Part of a small language model's weights: width 96, untied embeddings.
Each number is 128 + 24 x the weight over its row's rms, rounded and kept within 0 to 255. Layers, rows and columns count from 0. The size above them is the row's rms in percent of the matrix's.

# layer 14 MLP up, 256x96, rms 0.312, rows 94-103, columns 48-95
size [ 94  98 101 102 113  91  92 116  96 104]
[[111 119  95  79 103 149 127  99  93 126 113 138 160 146 112 165 145 162  94 118 187  96 127  93  83 164 126 146 104 102 115 183 157 121 113 115 151 106 115 116 121 115 165  95 124 110 136 137]
 [120 134 144 133 109 127 117 113 139 172 121 113 134 112 120  98 157 163  99 154 133 199 144 121 169 155 165 151 123 137 121 136 155 185 117 163 101 141  77 168 123  96 142 123 124 157 141  97]
 [125 138 121 127 143  68 127 152 113 139 133 138  74 130 141 159 158 175 128 123 106 137 104 108 113 149 124 173  81 146 147  79 123 136 142 139 108 176 153 126  95 107 123 135 104 121 123 166]
 [136 123 117 110 125 113 126  92 117  96 130 130 125  99 123 182  79 116 139 138 145 172 135 104 127 117 128 167 127 130 169  99 124 148  99 104 164 179 146 100 119 143 108 119  79 146 133 135]
 [111  89 147 133 136 143 127 106 143 119 112 112 103  79 154 147 165 159 111 106 160 192 111 123 169 133 124 113 179 138 155 141 151 148 158  98 143 118 162 137 113 145 106 127 112 153 135  58]
 [165 138 135 196 130 153 122 151 127 163 110 104 132 136 130 143 112 129 122 132 140 127 121 174 132 140 155 146 141  93 133 112 128 138 100 101 163 108 115 145 110  94 134 160 124 133 138 132]
 [138 167 145  88 129  42 127 123 143 121 131 126 132 142 146  89 145  90  87 140 115 109 130 153 155 117 132 117 150 151 138 128 130 135 145 170 112 154 138 149 138 118 136 126 163 139 115 129]
 [153 119 165  70 122 130 130 146 135  65 155 115 148 176 167 103 121 170  88 101 122 145 104 119 147 127 151 112 118 158 158 114 204 121 128 128 110 127 111 158  72 152 129 179 111 127 120 137]
 [173  98 130  91 164 143 148 129 130 127 140 100 138  76 101  91 159 128 131 164 137 117 151 118 129 122 123 161 138 165 124 117 122 116 112 116 110 144 111 111 103 124 125 119 141 141 140 105]
 [ 96 126 156  76 127 155 121 135 138 108  50 131 128 123 115 160 125 154 104 165 127 111 129 122 146 134 114  99 127 112 113 107  94 129 109  75 110 181 149 114 100 179 123 134 141 142 105 140]]
# layer 14 MLP down (transposed), 256x96, rms 0.308, rows 94-102, columns 48-95
size [ 96  97 100 103 110  93  95 113 100]
[[140 105 107 122 135 145 179 128 149 143 125 115 100 170 119 132 134 138 100 172 107 140  81 113 120 108 120 168 164 135 125 181 111 111 135 133 127 121  82 138 140 118 117 144  99 151 123 123]
 [100 107 112 121 144 136  61 111 148 133 112 130 111 131 127  83 165  79 119 175 131 113 125 169 173 148 139 103 166 126 136 114 133 144 117 132 140 134 150 166 124 117 111 143 112  86 122 131]
 [ 83 145  78 148 143  92 146 176  79 155  96 144 137 110 111 140 117 132  95 107 141 115 114 116 124 117 132 118 116 146 116 124 117 128 129 110 140 113 163 131 172 138 131 121 108 162  85 114]
 [142 116 161 140 151 103 103 152 115 114 130  70 149 155 105 116 141 126 116 118 139 114 128 160 135 136 119  96 111 148 129 138  83 135 114 142 114 124 162 119  80 106 149  98 113 124 144 106]
 [122  86 157 102 165 141 113 138 146 161 130 166 153 162  85 103 142 129 151 124 122 129 102  96 165  94 105  98  91 131 121 117 142 147 235 146 104 128 176 121 128 121 125 134 106 104 134 126]
 [128 128 162  99 125 132 133  96 119 116 139 117 136  89  86 156 148 134 143 125 100 146 111 108 192 147 153 116  91 169 131 161 124 195 116 157 165 184 154 124 144 143 122 112 138 162 118 102]
 [107 161 122 117 146 133 135 110 149 142 142  90 181 119  94 124 155  87 129 135 154 148 128 151 144 144 109 141 138 118 175 113 131 128 101  94 120 120 194 128 155 132 127 162 130 139 112 157]
 [122 119 123 125 168 144 106 133 140 132 109 112 107 123 159 172 147 135 159 143 122 150 128 165 113  95 140 106 112 160 126 118 167  95 177  95 155 105 113 107 102 154 130 153 106 116 168 131]
 [128 115 103  82 115 122 136 140 116 114 120 107 104  87 130  80 152 160 128 160 156 125  86 142 117 117 141 113 109 134 134  83 128 156  90  76 138 144  55 144 108 158 175  89 145 155 118 164]]
# layer 14 MLP gate, 256x96, rms 0.306, rows 95-103, columns 48-95
size [100 103 115 105  99  98 100  94  98]
[[129 145  91 109 167 142 137  89 142 135 125 129 102 162 135 109 131 101 119 143 136 161 171 128 135 109 170 122 149 148  92 141 134 121 127 125 108 134 152 166 102 111 107 150 128 112 114 131]
 [149 125 136  92 163  93 119 150 145 136 144 133 167 123  89 106 115 118 128 111 145 114 139 136  92 156  98 144 114 129 172 157 132 119 133 130  72  93 112 131 128 148 128 109 125 103 135 111]
 [124 150 137 144 163 136 174 109 128 158 131 168 132 128 134 131 117 148 152 138 133 142 110  66 110 131  94  96 159 110 160 118 111  87 137 114 155 126 102 146 129 145 101 181 115 118 118 133]
 [142 108 127 116 112 178  91  68 140  92 104  77 154 117  91  93 106 137 120  91 120 145 128 120 118 109 182 108 148 185 146 145  95 100 133 149  84 155 140 149  99 134 110 168 146 162 148 149]
 [166 167 136 135 116 112 183 146 105 130 101 144 123  71 102 123 131 155 160 127 156 147 171 130 115 110 137 152 122 124 132 121  93 131 125 138 132 113 112  93 163 107 140  91 105  85 135 140]
 [ 92 179 114 105 151 157 106 121 112 166 123 137 148 145 141 169 180 158 140 137 135 136 138 142 140 111 184 120 156  77 137 125  91 138 105 147 130 144 161 118 140 127 139 134 117 158 114 119]
 [116 177 146 112 153 161  60  88  99 136 135 127 118 130 152 139 141 134 124 146 126 139 112 130  98 163 167 152 119 155 172 115 150 128 118 170 164 138 116 120 122 144 105 165 123 143 139 128]
 [ 86 143 124 118 124 172 104 153 100 157  76 123 132 134  98 138 114 136 141 110 156 131 131  79 137  95 150  90 116 115 154 111 106 179 130 129 153 116 143 160 168  81 139 138 155 151 115 147]
 [ 90 170 132 125 131 156  82  94 103 133 133 108 153 122 116 113 125 108 160 151 105 140 126  78 120 105 148 143 130  80 158 171 175 114 192 135 110 107 153 138 122 121 147 141 154 161 111 144]]